From a checkpoint of a small transformer trained on Wikipedia.
Size: 8 layers, width 192, 4 heads of 64, MLP 576 tanh GELU, vocabulary 2048, 3.8M parameters.
Each number is 500 + 40 x the weight over its row's rms, rounded and kept within 0 to 999. Layers, rows and columns count from 0. Numbers have three digits each. The size before them is the row's rms in percent of the matrix's.

# layer 3 attention query, 256x192, rms 0.176, rows 0-63, columns 96-191
088:495485519491468486572491525485494530468512552445509559494578458488448446548559482477495566473517509479531552466541527493542485414502428567570503494486517555564479473495466491474467517459608530462492447441426512527455510537539491474460453574476529563529530523555601497467510545480465427540
084:383542500531572480474538500529524504493609499477511494389494530519454457441515478502468474509515475520498457487467440551466492470514533547533498493509474432509557531562574451505504473532482467449506581521503423573476441535513477447507479491558514429549527509471561482525514550515509433493
083:486409477489509469495529474474499527468486524607519441509497501474529498550533459440517503557519475522506474471514389405528461506605471473521572532506434497465529369514506462532510506483487414548525462475498524452450484569486511500434521495523521536490488428486564482498608511489485472462
093:502514457470448559479441422513486542450453492476510457460505483479499523542517514472522341401496508541463531484505480467506480458462481520481549440498451503503553470518531544538547420480502536529464510498459561564508565549481476515557460547489528468417499522513476559468473464489474558494
105:527481567482467506447524537464594507473525514510447570519547468536531500488501508435498478542470523472457495490504512467517492549524478527538528436467506440509550506542531420558500515503444489452581487488496484506476445457533448499452434438470495518531534482420529528513436502472502572430
092:495542550419508427460485489501440467468536540528476531561461559438479613522484546433485457508506525517450509463556494453561528533468490452543567426530500512525489512520551506438480485497544477423502432526486538475550521468493489471536535471512507532385495467531520555449493527521492477520
090:564471469442548513423446512472490550502510527565553514499525513516498526461488570543466496521498517549506496478568498508523595511482515483448500502542541463502493459502575533528470551535471608471489466511446495533500452533555501530471471492513486517460586461538515505526500435500502474515
087:546522469499499538549486491524549487498456500507493486460537431494497510446557555485446476486496505446492496572470470486549476549514533524525508484417532518615548511551480598479476465415461490449480416474512486450471515492463484519452559451518442486531443641446500443457539535474483465526
079:565565486491561538517472473459492475493508513491482464524539514532414501499511495446450509440541455505527553513470504429541539520491419453496561610505509511458441479550447474468480447441473505532520481491478554532533462568447499509534513454508531536527517498486514460512517483514439459494
088:534450539482540504528486572494516500415486502466465557498596493555454587453504547492525564513472507487521495527524517513544476530508555473548467537552545559463528527566515501479515471446466486458485414491541491462512444437514496409559449505435518580475483514458535447512512570571507415479
085:495460527429477500484478575476547468524527504510513523562476504502459448440466516523506537516392475458496505494476514497471486522541541516408457425477468541518467626487505460482493566444496434551449516487501520487543512595507524563480496451506540558511532560444531553452495487481469524512
095:525497419561554489480578439489487508466479471541477523450511542514470469512547434463495490463564538504533475519473483509479422510486438575568562512503503477517430459474568450556524364533467479500513452475412486474514430493538515468504473533520504550443512505476560476458482510480483549499
085:536527481515547487406380440534518462506497444469500515500470525452486470453428462419489537538478503534455486475559526556539500468441527459526509502528447534481491434477460414479496507438480540506532496516493531530535510442516537410512480549580568523523457448580515495479501492483439427455
076:485459477516525507478523496515559466458576507551528460517517469512586558408470470528582473529429493527590485446504443452529468479428471448536557516477535556472542470482506535452474535487514520554531512446504556554469484469491508426488514528457594541445486474474533473424541477438510516431
088:529520476472518503539468474532551506539535558479472428478531558452445514407473488490529495512518454494453501545489478466423506559591471522621581431488499468514480496503445454560478550468444497567497442502480512465526493455490573476501544458500554551548513512513498411523470486506457561532
096:492476437480508499523472532519478460495458464485489508465531541550499467454576400469458481444587504455449510515492574492400499509480503515529517456521493480564486417511507531499454501546559507459501528574434523494567456487515447509480495465460507483543598474492524483485524465446472439467
087:578486469451520447526534460504478487489522618478483530473486548466516462538457603516510492532477477490453465501497478485542438412462455516441450517478516513504474423540512484475539477468529496483452513441483476454465554567515479466493538495466428503489485548462486555467569455427536458518
085:509488503465584514496523426468404532478554485530491504521574510490436582522477551478461443523500533535479510569473489453504466508502527499491443500490422512547542532490484446512491473568474530515521518568493478503509530407505546530540508513445484492434496520443453564500466455539409457506
085:481483462520512507457561498532507556485509455436494497464461478494464465496527520455506478469555450430549481497496543483515446554464501509451486531512492477579449493516436535525476413522511514471486553509608472509526537493526561538481519507446502488447443446565457475534466522463506528532
087:496497524430558507474492472493490524510485512571524491519492523501525492516570518484481560529485478483517511438515546485498492456576574473566539532531520444530449428517502455499452493518469505466554432507480523457491458533486466480518496476445462554471484504463500573458408449499562516466
073:501479544498538521501485521573501521547475505484400466499526538437478481526490495553532535467459497490450548485456549585421522521489537554454494454536504480515566510463517499508528521462502515543494517511514481467463478570575512469455510467542561523492580528471532525465449514537510460454
085:480483543529491519488406508472534555566444398495458510616569539549576490495518502503489521571435474473524405506495481499440498536493454506422523457496516480513509575559483478498478513532435463458517539543545462454475566449456466501517491513489454437481467535429421543561499525536442501476
085:490498455479468517517460511499490446469534522546471478500582426517491492486517552499534487513393504502506485466508516459498566526504496502510507490488453473504506494510552480551483527474420474483508470488582480491445540526418429562446460386423535522510595508428503456553475547495525516509
083:596522532523476542451471470523472482492551451512449467579445541552501498497482468367507547496573445557508515497428553544493494510471561474529494506527493485493506533511476416488486520482523481474566479535453457512528458489511546553526437516462531491440506543475450577538542471509549488504
086:506511529510461509479505455587515495501465537554469507479502532490588492543561538471466483502471468513522447440436440472469541490525507544548468556537531531511560493494497503511461476470511459544502584534477453519450545516542484507473519497526528455494497543499369540487491435499509519423
099:546543569492533507436521472459461503446495514571512497585526462478459510559541449525546450483502522469460465524474529486502474520526497525541606431481580474482518488488488553479418507508499449497555396433479549512511470462473511409456415482436466543499513544511503486537531523478472539565
083:512473541485409488471449424542528473486446446539548522518487612473523540527461516503474416442486457483496500406565470507460503445490521483561551506481495516467533448571536526441499535423548528532542448481558559509525552523516548446501460561504507498481513436556476494489502479505551493484
094:511463549424537497494448575519521471482545513481495526535527531489538451469539486529517551497474502496466464495489465455481570553565435461502479523483513539493527536488542485434491523496433525411461491502488470406500513473489479548503504466442474463471423458494522507539585548547458517495
086:454410524480496494413454492502443515491463527513545480511491506493506525464454552560500532586473481475517551495453520498510474480457484506609397494451521512499574500541488480463524494514466479523529534473523498469505540495508566522621495462448515525476495530520534563440468471525412582450
077:475506568419513555491533432469468492507472475431485503524479507498502464543458492508489535474528515546547488516483510472554537530531503480489485446570527501527490450528450551454536573493432505550476588479441541481495495507450518487544486511424496454482545490524505440389470449450504523487
094:492562479406473511554494610482516453468504497501505538554469520499523565468490474494548510468508561552457508545527525504452528512537440492441477506416549450501470538482499506461491491525542504489516434571497501447489397446465489535503431467548510498523535453492514481517524461515585523541
085:581490471519521507562446516484541450531456426549539489531486459467483474492442524469641453489475499520513525520455499548489565556544539488466500534450457515580453616488566555465438538463513459484525463474505448454546501512521483531502565482478470462503475512442488447541521513525482504526
087:509522540477487481509498460542444503478529526483505462500467545445499534530492520508465499490523529603539475422452443439484524514523508459580513494465427492551521572499542539502521493490538500577510523516474474484572575523473540582479493454549494449456462512524469521479530533503497485446
083:523440547606453447529482531492549464463523428506592518513478479478428448509473423440466386476554543518468528503505474455457489516544460530529544494540555478476467516544458566465457479447541477484507573482490528513514545446467504481473488522409524524502532481414494524551474570466454493506
091:454495477449483483480491529517421536497439481516450496477510469472539482477491484490491488582522468491449485491508598475510517554514501457494592496454657567465473477493506511521442500485539496490549439481510478446551507493446498449470462492451508521501482530480506485488463430529496645495
090:543503549545502488488484536527502468470509550524571471470505455541494515535383448475516521449579496461532442488605507501495470455575413537543431535503513426504599473462465447510526477472449478523492575513534487553474450485448529536497465477504509533563451494492546463503536576534504479487
086:437517499526545519471537482524502461479454492529555524489500487466518528534519431523535471546555534478538519522413534443513453455516544567474558528492534581451445528508515506537509508504546493537480463453484472509555497524489535532557430551433465451461491493438502490466538517499547465506
086:513393527446498511512535513528482455505494499538477475447466390511484505519511513452520497536476547479511522502464517437537501508455457490497518463529478505527472508507507495474567400507534518462533465439474551464515492362458436559468462475438475549487503461510512526517434435455522568437
088:507573528536482555481488480443456493478538526499532568514476517530412464519533520554521484534480435514529388633510474433471486487501546527496535507452558534491466552462507544577437478545468572455425560463460521548545520475495454482492493448515440517479544481483479531517425508479516515541
082:544509513465515476477512413523518511506543541455516517408511471461484494564504505463532479512584498492442517538460462461497579466483505546545479497460483411472520488485454541514469409450454528566530586539531525466472609512480454420504523522486412483520492516462472407505481499482421478481
086:492504517486552463529529463507534500518557486440461461440510465501423564525525465535567506467488459424454509505541505489428546479548523564443467494457450512579508525536499531581473585495506473496453559540512535495482521521477461472488475483447502484464496540491487519514562416529514480556
081:529436561504477427487427407518454505469504516449541485515406535519429511496478474564485487527479515456451543496455447497546467520492536552555545363507467569442515483525470536496532456548548486495493446460473506529480479537464509481534497493439458420469523514505512498485491483506514494480
082:578515475500469488527445426448561488536460514560570537456520520524543396509502458476544498525517469522480499497485511526548523539507511544506387514451436506492455505482529479528458483440528466577565509411492498470493505468479486459464480490506499488457469485464471529564529528476494454505
087:516472539441489483465518521515499440497502458493463458518516479523546564464482505529473435477486550486480520527563486582554463447431421492486467490533472549499471482508514574509507497487465475526492546542535569512544505492502500500494513482532421506568543524474565559537500476462456482466
083:448493524509541437528485468506434423514448533515521455434444472472494517480563491494578521492485508526474455430427509434438460487498492473557536513602510555536466471527472492541448438527502553565478483509495551509500502531406536425519520537452514522466482468567535556528533509519484464512
090:571482497406482474503471546506476479496464497482484469584571550525549467504401516514485478463525501550558467521483511503525523487416400473518477471474532562474509465498534504520460484442449441536460475505556539472474550526461510492527479424539501530475488526596486550633455558490527511459
088:463443554487480523540584479559570541500500480502554446477555432489505497427493474581555486485510540450437493523495539440511454465457424509459446556485499510526485455497515512550412521497468484486494494531482524540517562497400500441495491522574529515475530557495473500567467425476454524483
090:402461511586502511494520470449468503506492536485456533518491491511549398548553489498449424506470482555473493485479454467503486503533504502490550509578422533517488436501546456613467481422496526539428501528543543562459544509473557451486544481494523544518477539472533451557511555498463457402
091:532519487544527469485495515505479500533525503491529522515593562517491497506493474439500516502522504524478453397509544529588512526492447459546443523454575437500509528514590432398501550491491459472451455482610487506472554445528527456505397504530555580513485486530520492508540529509524522447
088:542484529509501463536572537473469479499516541404476452538513506498543474475546431468470552534518447493488515499496481526461485507478563497489477491479488468550504385443500451449467486478507507443482457609577514509511451507531486487559502449441423530488472474468546560472515523537507576472
091:589526482443503472519538515501444451429529528554501496501566515534442471482511486491493491477520506560480463526442569455530538514544545454494568479477563449507510424484485522496509492517545434464487462449548511520567480437477524579568502527502523480540460423478489407470524563494493492526
083:499476489570450510485447570524503573506500474453494580532555467539526493555491483525488486482502549487568513510479503582483474484472389511453484551474472512410534578453528422516501468507500421511462510450515529473551495477532498526422506486446468496527526544474494497542434513532563536454
083:538514486498532525463404490442537554462541466483463516506497463506468548485507555497549543524523526501529497530463524517538561513431527494434446536530479463500560589477485474485493556507515512482516503515487495555500468491569579515524459513493550489565515528526518559414510438465511503540
080:482530464489608512473525505480520522531466503582553459548378562509509491476493484532470475524486496500440545422508533499518515511557593466491452444489460477496497620555549486537539509522521494465520532547563401479488548485529507497479522511536476604564539545446485544429468511567531491552
084:533482551480495459498500480498541400512545461510477481564490520506511513477464472467484569463432519548502497570464494507574416474490493446490491493421467507538471520493450523477522533464538518560506599493528479509558520484515486474569569458566570437500559564524505485526483474517559457539
078:512519452484511461455555455438474555498461533512509510468516496555533515505533465544515482490522526511451480504514566471474527451491470450504566440555542514533587393504535540471459507477483546566461495519492552484512526575484464522495472633503501493425544478516457489514523479475465486600
084:452529463483531518508434473448542465544442508516519571460503489491498540557485515455482436498532529488450498496595544406470496525476468504495486491468534527561479486532434493519470435490543495475479440513467484529486551504482517479424474555556426504470497506441557513466460530447414464545
092:532505473501565492481440479517554592483528468467554476515479496541451478457561496524603453540505568528446544494516579491495472514464520475528518503476470507559488429503556437534456464505464536467542571506388538535571465413484524561452445502503507484533514501517490475456486485455431486555
096:490489516445468537514479521489476483584494454493491385572514467508488513527478532479509443476485484523571525488477569449581509558443481496431487461497504554470500527499552488423506472543497485511441466541575460488493494510483392575515514480520492467521459545557538517448508502523503561573
085:530540440533496474532465496499562580496536537462483479507502497473492480500454502570547485466465488474524496503472458502519482471543507497509547572489462516489542546450494510611547437459513419577500544498456419503417542496546499409502508505474499507442539590506481514572498503495458532457
077:423551527541489524516498483516510582466482526401486546502511516469436514500532447533542526447491484551539532514455522527475496470511441568472499471401511518460491487573487519458506480498534569514488496504482486467541526464488527504512517465461588552495575456547514505467506463484591502548
082:509434466564468455496557577497485569429527500527567495426476490512471527546616475470485514587544498519500558526528527544514444566485435484478501490512512561466473413491510535531502517476513498499519496433499522541504492477497600471526437490478538496432499485516435409533522539520466457486
082:505439568570477574491457506520516550434525455507532471467470540453501473492495436484500501520502571502453545549502530503545470500557466476510477446492452457462492520533539525513488491460467520548547542459533433498484507497521441457524453494525431468583492473464489469518539479507489479462
083:497548508562529485498507487496536516475491392532510460499532526484541521486512394527502494477435540523503504509508543539454472543534513591399460543474499474569474488525515485533464428560524516524547575540526455494544454578479520521445478508569538499556474492443471497507512530476500565519
# layer 3 attention key, 256x192, rms 0.169, rows 0-63, columns 96-191
097:543496552513502445477490519506526406479472573506529572433561489554497513554541512459461516503469500478429462481465491524514412364485497615514472489479549498527466479578502452498500496467523468455466497460477537521543455504534483440480463506446589479497455513460537559423453566485480483524
100:474447530564542481487547514500479553538489493584459539494573605530452501419528487497518498506513467530481537443496493463497493558535481491490393490549399554548479486528492441573529530522480454568466548532568478550476487516477461455580524537507442465453573544490537484468496517449487497501
089:477482511496581449527528570439493502453459541495466534519498494478489465534476471509525499499519522483542400482521496440469474556499490468448452501461565443475535434481561490561473461510474502648435527614579484451515471517451465531536525457521514546521462500532593462505432522473495501506
096:502526486462481535524498516609387534428460506447544423458580426494499469509486494549478406500460475565503530530456537485491484457491416488509464541520501496480508494532561542532437492488536536503478510437476562541541490493469515455512528539536498505425503403490438516460460414513573496583
114:509554546545428573468460508469565452475462437505429534554519541510541488497533442448483480513423517458517439471558512475522480476529569519495474473481485456487514526510536492572516567563514419467547516501521544547486476492445509460463469521493480497524538472411522523534443495523514581459
106:597523510425500433482518471539521501501537544505510525576500579507439481518485495459452539453525546500503495536479482540522468492491467493573499463497577534538493466502442502457488502500509495409513453490452527453523535467499564438463509475509502493394430471534486497462523465513492430547
092:571556436509534507460533479458519468494504447537511535554489580495480518493530555505435513559393447555498515508506537450511532539450466507443472484507476481500409548462435553492510544499511509492493507495501472571514498436550438524500500513487493453452445521425496520481528458479440494455
103:522482488512491514515519516485417490518478509524516497462542479499530502384516464533451515539566463503509532561462482484533501565600459472456492492449539535575543474527473505548447521519494533477520481424477464452481478558421454438493498429471437544457441529500480424499524461578402451511
090:560442448551498447532519530498476499482509501441489509491555427500507532541471474524436426461471452553481579556451494458485440496417474560520476553537516491470481480453516474489457448457593509451479531493493587560524484457507514509513512589557462505559512487541493465522495484525574498535
088:506531536490489522469552482513577597555556545459449513545546497549530496426490514543437629498518430433512486475486529572559535421437500545407472508525532472538539425493529462493543532462500483472567500552524488490423501461519472415533453534443429502552481420462463455487512565468497450458
085:540488442483445546420419492490551511513511539525514467517480528461467488480463450486503508482514585524508426542560539512513484515554519529483509487493526605518488488442526540553437570492494407456473536516498448485495557528540491529483483474507573507518528561490497461502566547506416507441
103:474523529556543504477507488506536439527493435527499561426488409518499555554545513500491436525539513517463470490411500502503468507492542557418420595545491487466450487569450522570541461566508536489446566520474487546509493494473507536475513541595546501437521430466447494475446466470499488546
095:511500446535571468500572556492587511538499498417485556540507499495493436524523466382519508509461540480485476468532568537437483410354447519530454532472522507533474520447466480460490550520568420531532507572473488545495554481490537477545475480535504522480483536513496506490498468536493464559
085:438544480525502461456478525505507597439537547524489514505531480522544469477533559570497441546461532484561347462524433426564534488512486498520505474496568463453603536453544564489568514539560475551460511448524512407478488439521512467514497466474475538509443561510535505446515534497526556472
098:563460502465452482504532510451508522502419476498466509554493452449518433385492497522503480530532510522525437614465483496518544538490541446490541472565487415514490440470520507487471536464505612506537499544478571420530494517481487493505494589551481475489521500505519518545560544508562485568
100:491527456569526569494543518500472476504503451532492483501497498507452493515510459405523488468546497490424491507532547545474473497509542551497516527528434536534485442481434486526511468530471549388494589590449554563526472505533504510479486407450568458453539485542480504498549470535430467479
095:559546495451550486512471396522431508491435614471524536485512485522465568472472528517455471452548540470401537422548464462454534483496449498529499503496535524508494515543471531424457504459504523490437506453494503520509470556403514537548505534501460496491525505492531497494532499557443448541
088:458407417566552577451512440497482507499454482475522459482457520497555523394448434530518421506504530463479491536477470523522519562484465516480563479544576527542455522488477525472507481560515498519451466501450462513499533466471488476530411507495481413467492488559528519448488449467461505518
092:495491502547522491448523563511499519568535534478569471490499511423456467478509462504521458570464517536503540526557476566449538448561493541505509611544496539544497509496557475496497472549460538524488572516515536460491583514479542529522476512465468497549530504489557496552538510452486505517
089:501518516455552486466528427479502466472460546515554469469427506545495544441500479514451473500529562526416514511490455469547530546524553501466559464472536492487531481514533504480506560476487473466575552549440545488527522536565510465516494530514415549504536529505453582467477460560509498409
082:439544526414429492468442517509477519428508395538509566577525486503478457500486466505547510483505526594441455493509495537465479490483541544486500488505504512530471577496433501535571519487534498541486472524503465458491504581502453504454455459467524498509537520487514539497521512545462483490
095:472525530402516598501504480475533490489435507553447430550530530518498466488506489504439488527538445585523457504497531522462558613580482445478547538556476471590488556556491499532478551501470483535539506499570496575498511441478495576562535477418497473538518505493482488460551532595468587434
097:563535528454543507537489519527412429434539478592514489546525536464525529460498441530534430505447532531413454524527473488442507499526468470499531487511523503463532439490532556554523456502403489499562456482524475518540481506489468486463533440429450410508461525481475456542471511462451551463
096:484443456492468558481545492508525481471512454507444492591446451562485557594474555456446489479449536486558467570499462551454522518518451467511530496472523434486483553518489470453508522457536454489530522525506476568447523394533531540515509486543561485549514485511453571476495449583534506508
095:442512481487481515493458508518459458533471458507493432504496566455501443490472572531500485485530464555406537520510453506484503493523547464629483507487523491470571540506478490531489469455492415542456501484543606506456556511578517525504506535497499448536462510499528545429458551596505508455
105:527490470476504468460471558518527447492474527467539482568537460513464503522586495468542510511536566500492400469517532492537443468518421445506559541507519435448508429501525483474445540512482466458465423447469567448502495483481495495494423481529510553479428496512466521504553549542538481474
094:462526534462457512470533409524479453435520511469469478568596472486463528513476520499476454536534471538505522526509535531513540473495493510542511462526489412504544488499536516451525510451473487468516507514410529487457519466512491445593510509510541560443507462461522503449440485614568484535
108:540500554505523485514452467466491458482519534532544532521593517493480471442516508498519497533532462484505509485576458479505450553521511470498460499484503459522532495511496492474495493482475447504534474513490465449422532476450469506522530453390467485526449495487525449571569571455509482548
098:442475523519507549537492487547484527512492470485487525506516562486504371501486425512419544523462503501504543554486511535517507541455473546532537409485548558446474542435514508460459506443482546489504507493527460447516510504484519425491467511487537530581521564569495566523454449488523584505
090:444423496482550479507542528458467500418439445506446504473557552559524455496464509447500510502446524480499496521481542420462454501541480501460616490600517523465549440472488480444456587494451514476533546415495558510391494474465503477504440496484453451493511478498524522458505436585524535490
098:574482508544480498604488528481473512470555496542532521575493518469501525522491452428534556556516431452565505570468452501518488569560580487499572527520612431476484479450447474544525500524486429474551448454529478545495450441547532547414556458496519518506527438486476459487555508505536438460
091:592441508467526544547439505536512434486509454526476479530466451483473504471499524490565531482471524467512533560467514517494542502537612523474538481451526479486512566530517506534479542542463515520550426456468459450501536475480468632432516434435540522517486527571466529481561481484452527537
098:561468476452490558439432541483476473470496539481543501507540471441448521480430449507551504492453513472475493558538507536513580507486438478531427520510483563511561520553519550511530500477540540548453460466497481434519625554450487525567498514453540479511475526513455507505559533518503458452
086:523466488468481491525443558471559515460475487498431410506533473496457526537505457513544375495527484444488561450467583494494512470532440505510534513518438472555543471434560443507464611509396533518482560487508582491461527518516465531497417445393546526539477476482538508492462441530465535508
093:502558504484545484468454496532543566513582470572502515553512558500571483507531438517435430549494490531514554558513539459499420448512456461431570405520512486444481520518472472469515523511521527500546427469406594527517581539515493490513555506546457556477548489516483515531496508551492526499
100:496520569531505521499459539476551489465515509474468542449586474411477477516421426549537467492448497481513496442506505531400475440535433524497500498475495484523501459534509505567499467513498460539460476564592435496454543524503448473469443423449541548513537535401490598489514506526489527491
089:481447471477477425415498480511489510493481524492538518446476516434520488524498562581490501437571564448495443429533563580420493425505508492502548529517468474474566472489487477485511422529531518553552480478446538569468554510447586496555523520508540477504444469578466515461501476408449459512
092:464531479538401485501481413464523542497504516585506512494421444548501549553505514574489476541398541493556513537457503459501480468479447547505506475486489521542501553501449538448448555552491570532531446470486526551547481477483491549435438538457458476515430483527524560504460469494450573521
094:443493478516436516523500537513433491498536525513544452509435492480544512493532513533516480430506470541413453529541452534438498565455523452501536534550553482459506483488545549485486459540512490488458555408524550553544535492534508520493487463462499509528495440382437472486525438465467517543
088:531418465464528496540500510499461481451418486417523491500568500514511438539545475468495500520507481464449491451520552461506551529477598489537502506486459523478564484532528503487487529493473494469457432480533585506597538558484469496579439503503470469471463494467539500519546489531590401525
098:534396513521594509467538424520407438464502497442470483413488493466483487544482479522610556388457470521521459421429507439515513453514518514530501510513433505535572537457560558506560577498465494500538492474474528547548401577473521479489505536441471459459500480506437505540568532505539529501
093:480491525446453486484504536561520500491498518541447469525486426449518515579441451519469539408470482543472553432415458516616438520443451426513517524483500467479531515492537476410506493522555503530496486502459495470473498546479525424518486510585516466540480480525491537444460473544511465545
090:566501462463453518529483497520445481533505516474463444456517542544454470457518531469513505476550440417512499498464528551485450448501535462516450512460533468461551505516477467489416471454576461567548462484522494408515537448526524608539475444542500577537417520486540506560464572538460508486
094:522433500498444508531513504574491490532535487437503469472480486517548478531470443475454451445427406526528527457514554478503492493532498489500460539532535559448558498445472588513465446580549491490495471538511520578521440517472586513523462501476565500461466562489431507540602458493564499522
094:461588462472493451474539533489488497492470522493486496394470450449445443521449499561518477544538516492473458487494409461510410504474519562518475530486448505584481454496489491461452506475491492471489551555544529540526533524514546452546505488531507490531366497505517510534442506464446499542
093:445524518481482527568467489500518488510507448459561424524531498555465481528544423471483441489483436484481529542573552482554461497533464478575571492405512520405591502523549517440502498425502520510525474504563531509496484480490479520572546546512494570494493542494510498484523492515491540522
100:498476555461465558499502535556579552460520472511523412495508460462497492494511424569591534535502489427496484471473569424486461509515493536513469444451501538474485496551479494501441510495509516537457463492469497517492459525439556435480460548473487560456392520471472507582530464512475536504
098:415493503485551511540546583489532466515506504448504470488529486543513501489488494569433465543461455553481506499493520533444482586459497457509453533478538557503543445478541516550536490520486467550512646550511546481486561576459491527524572535497473552521513526504586458514522490472418452510
104:476546507502577479553464474527508529558584476505463569502575532516476533476533437435482504526496484580444479502514482540539529461565496489499418505450501446450474546533514500486510489476526468424574425473554487523484508473546445498482503489462530577511491496493549539539515546532511540515
098:480502455558552495519491502509499545514509472497492523495451516470544454523521478504561543552491413463565557542489441567448500576573580474459504456521472470536528518473495547492537443512488487401491553558449524478462490540506477459474583491434487476511512521490498502470541504530540528511
101:511474476523481490560493460451560495514526531435520536523577492492461518406529526472513445532508501495512525522489525450572528484468572487519563468512515518526548369523457526501522483551473509510448403435449545466548501519530497539507485523452559498486501408494519466465528455443428473542
095:424476590538486545524424502571517470501475491523464530494501516508557484508475503507496488520493535468546476517475522506476488554485417495518481560456496468411547560446533478571500437464486508465528444433543463630467524535486508578472435478503564509476509503532488518523467480452513541504
091:648467503498494555531544512541496440504507424530460538515455470495523512508513504433534521512476516590509541487408566544428512530437539537492477519501494443473431582501485477466495584509532505414532489504486421552470427485467557533447480531537468420498483472497458523489561442506479486461
088:498495490420570550579505440469447564522567508538413445525418534542508527506468567493528471483462553584457436523471486452487578553517539472481464524511428501479508499502521500588523584547487471516515533520407538476527502541575505525532539466510508497471483511526533458496562490518500478505
090:477457540530482487454459493548482490505514503466498510513519431496534492456520455560444459431438438458539530466474470543493544443475489523546478473527478521521588463480487525435540605451559478520532518509589462562499479531510522512555485531507482506510476583511456473488538450459579437488
090:554565479498487477477482515540454510492445485493519496430474496456534523493487548493491553513524457513505443484484544448510435414469506453427427492502510441484474509509490452471461506519479527485491501503587498477562495513467552482516551495551477489513370454513482530538473524479502528506
095:565501460438546494499460527473469506487459522538512447514470508483467512503562473492482540501580486478411488472526510466495446467507514537470458520548487509518506431610539482511500413492512508478485493508438618544556445474447428511519499504479463465472464559477492556545542434427424528515
094:505498482576553439531549528501497482513514508462499486475463493498464481496531475431537474462558435499496438558451487469462488515463481505452556505477460572502470568449551544535412493513560565479513497516456470546494491498550524537504543468559536475442471401516444518503584533460486492560
100:465496552404533473547494494526492473495517502474553497528473489569458492566482446519427449463476492450560522544493495428478568516556422477511460516527515530478493496505403441447471499485539486461546476435529533458470500468512506545426544482523554411527490498529484524544561515463439515473
093:472551484483556543483488577505451449503485581542488390543514480490555457489513546537517516513504507549516420449494479485533537512564526501488466524443491531486476631471567489499459489504492533635445443483516499495497520524470471412519492509527481492486529546551499519471551551570507455468
087:470497476637494485543482556477523530495515455428492508472515511463461544493461496466477512471475528487486500557392492540480473444517495540561514554532540498540440531524509543490489519412449541441454463515437482601553513483492556487405576485484455494534506529489534456461537538461407515453
084:489462531495521461429499581582531581450535505471478462537557507511514548498496594516428555527543517511555540526532559542511490468455385526461472523560512514435501501524577552543475502461413532545511475494527480498496456519530497521484476480526444560518470581464511516547487546533479448493
093:464514508468510543498509524528465588467425540448467545553497516537559510497526448430554530494513489463502487468521509541501472489563490560474471479462480455439543592511539515597484564565521460489534587501509481413532493421517415560522495445525485462536476474475525506511452566527556452506
092:478555405559530476509494528517574558563430497512524462517415466517527501437560506521597483472526496435535502442480552573463506466505516552499427543509471450567489512491474503562513460533477540543496452513477495489436530484511486572503540483551593493492496486517453523519503459540428542457
# layer 3 attention value, 256x192, rms 0.146, rows 0-8, columns 96-191
088:503416576468510488539505474512486556479512549476501584519507448510495548485472520510507493551534579519465509575530510502557525569480482474540559535543437501476496483484477434524496509573452461532492459461604520516537506557479559521512461474481468502515532487555452421392441441452455527460
076:483538511453585460513536571518431496408514488460504508494516488499438499458529479457562503476513516584492495490439504477503529513418458502502564498493504531512572566529483542472506551507488527587572481496525542519595576478495466558464525451529432494515527471466446542505530437513530499498
081:480489539525564493503506474541560476515472447476462461504511479483467502520502482472429469474521509505559531469556527511487477506518482491498490442463513478473433534515503538487592483501471494465537531506617551481547538517459583469496516504448507525477534524481457501468502474427496455503
086:553582531493489462486510488472464527578538454533504470486466529598476528508429469502513505462485448468502451524507488523462481465502497490481544496451456457487532481499423518467488467484463525530609527486554464488566485479557480516638519487486516526467467581510501491541444487470526496518
076:558520481560464491513463454475501514499576428538401469461546489514426447431508487477493534542527429569507439459512459538467542487592526476437486503464503462477511410524483537498471489539498509514495547479479460500507456531531485548507487491500418508569592547550512543533475486509462481532
071:481469469545485471480437514548462519525552489431535555467473514455498480455514557523566440519480430537482475494585408510495489459411465491439475511538531564508505458499527536530540449488433516483413468501548483537420505526571527424471462554495499580468495551543562544487446506487507473451
074:488531553480525519497498549452417471529455506587555509481527565532504509456516456499522572495440566528540458469524460471528508454473441526477447488490510437530490546449488537501461431510561461500525506508351544512440550549494462508488521504475520499462485445490533481575536504502493606538
077:503503479538460534467473499484437440531518524515516398453502555511544505555495496425558546428443463421529501488451508511491495578586495543523485504550475502416473514459530494474486432526494504492533488475555478532493461509468496549485536531434507457429517545484490551502448497587563486515
081:512563485478552523420436522506534461487520471482497548445500457487445550523525548528497473532498616439457536528551536581387471492511524471524430504495445501461480556460541401498469491460452514477495454563402512509495481544478473540482528520577527488514518518408502562502488468466525474463
# layer 3 attention output (transposed), 256x192, rms 0.138, rows 0-7, columns 96-191
099:490501523527466546504477512490516459461486486486519371495450534550502405512543469436494493480580509541474526531499506482457497504533606457562448422494535490528571572551479457473546534563454477430531558592413504517554514526487479483505456470490508512562546525519548573441546520521538505564
085:504478525541513413472558545531488464553462482497514469582528503465554486553595514522525443502464510516504429493402514499504515469498502456482523511461456479552489455563548519543435521494527438483541512583469535481490435518473484505435535552529527525545468553439511535543473453561448499520
098:580565462512501566419480494530538488545510525533490511583468485462535511534591490529547505457435603502478406451563506487530519490475554468518489524533426594483497461508502546489438493545493461450537435488519589507527525486497492534513520488528488503567431607567506558490549510549450514509
096:494476531520483484483504481534586488489550594425437457531542461476516459580475466512470482500490499524500459469520492428483589406539435501440574545515453432530510573485536458552477461567513546515449458505460513473455512529504447519422542490510459512531563509518517515502486496573495508519
087:482411505511504479494512543537556493443550530471499440552516517476525502583439524508489389505468516510453487526529516450506524499432416492498600540527454584505572548516455566525511458480548484517518476443541510544526476563426477480530465495482420473540446489580468441543536509470442572498
087:478509492538498547544492489485513514527570404592509512576428536505560452485537466509514496541437498471550523512471471547498523555547458506413474473549537527502540582475482441540462525481493478499548528558450495550509454479494527531466502508503535474479614495505476619512526404469452510502
087:552484520480470440510562523533474511482616471524502519526506503493556481456508429505417595533456470465468467499413494462447481468518538509453470536491419462479537428538536498478516584495483522502436539506567506462539531559515525545528445481552507517567470460472547468507570564532452468464
084:492501551419594485479549419473507530484502531503448500514512433533451567502470499503507531475559444562518453499528504501571446483529399517469558530449568446483528476460498473518594584422485529471417457435516475502503547443494500435437465483499495520505448532567521458494553493539510526535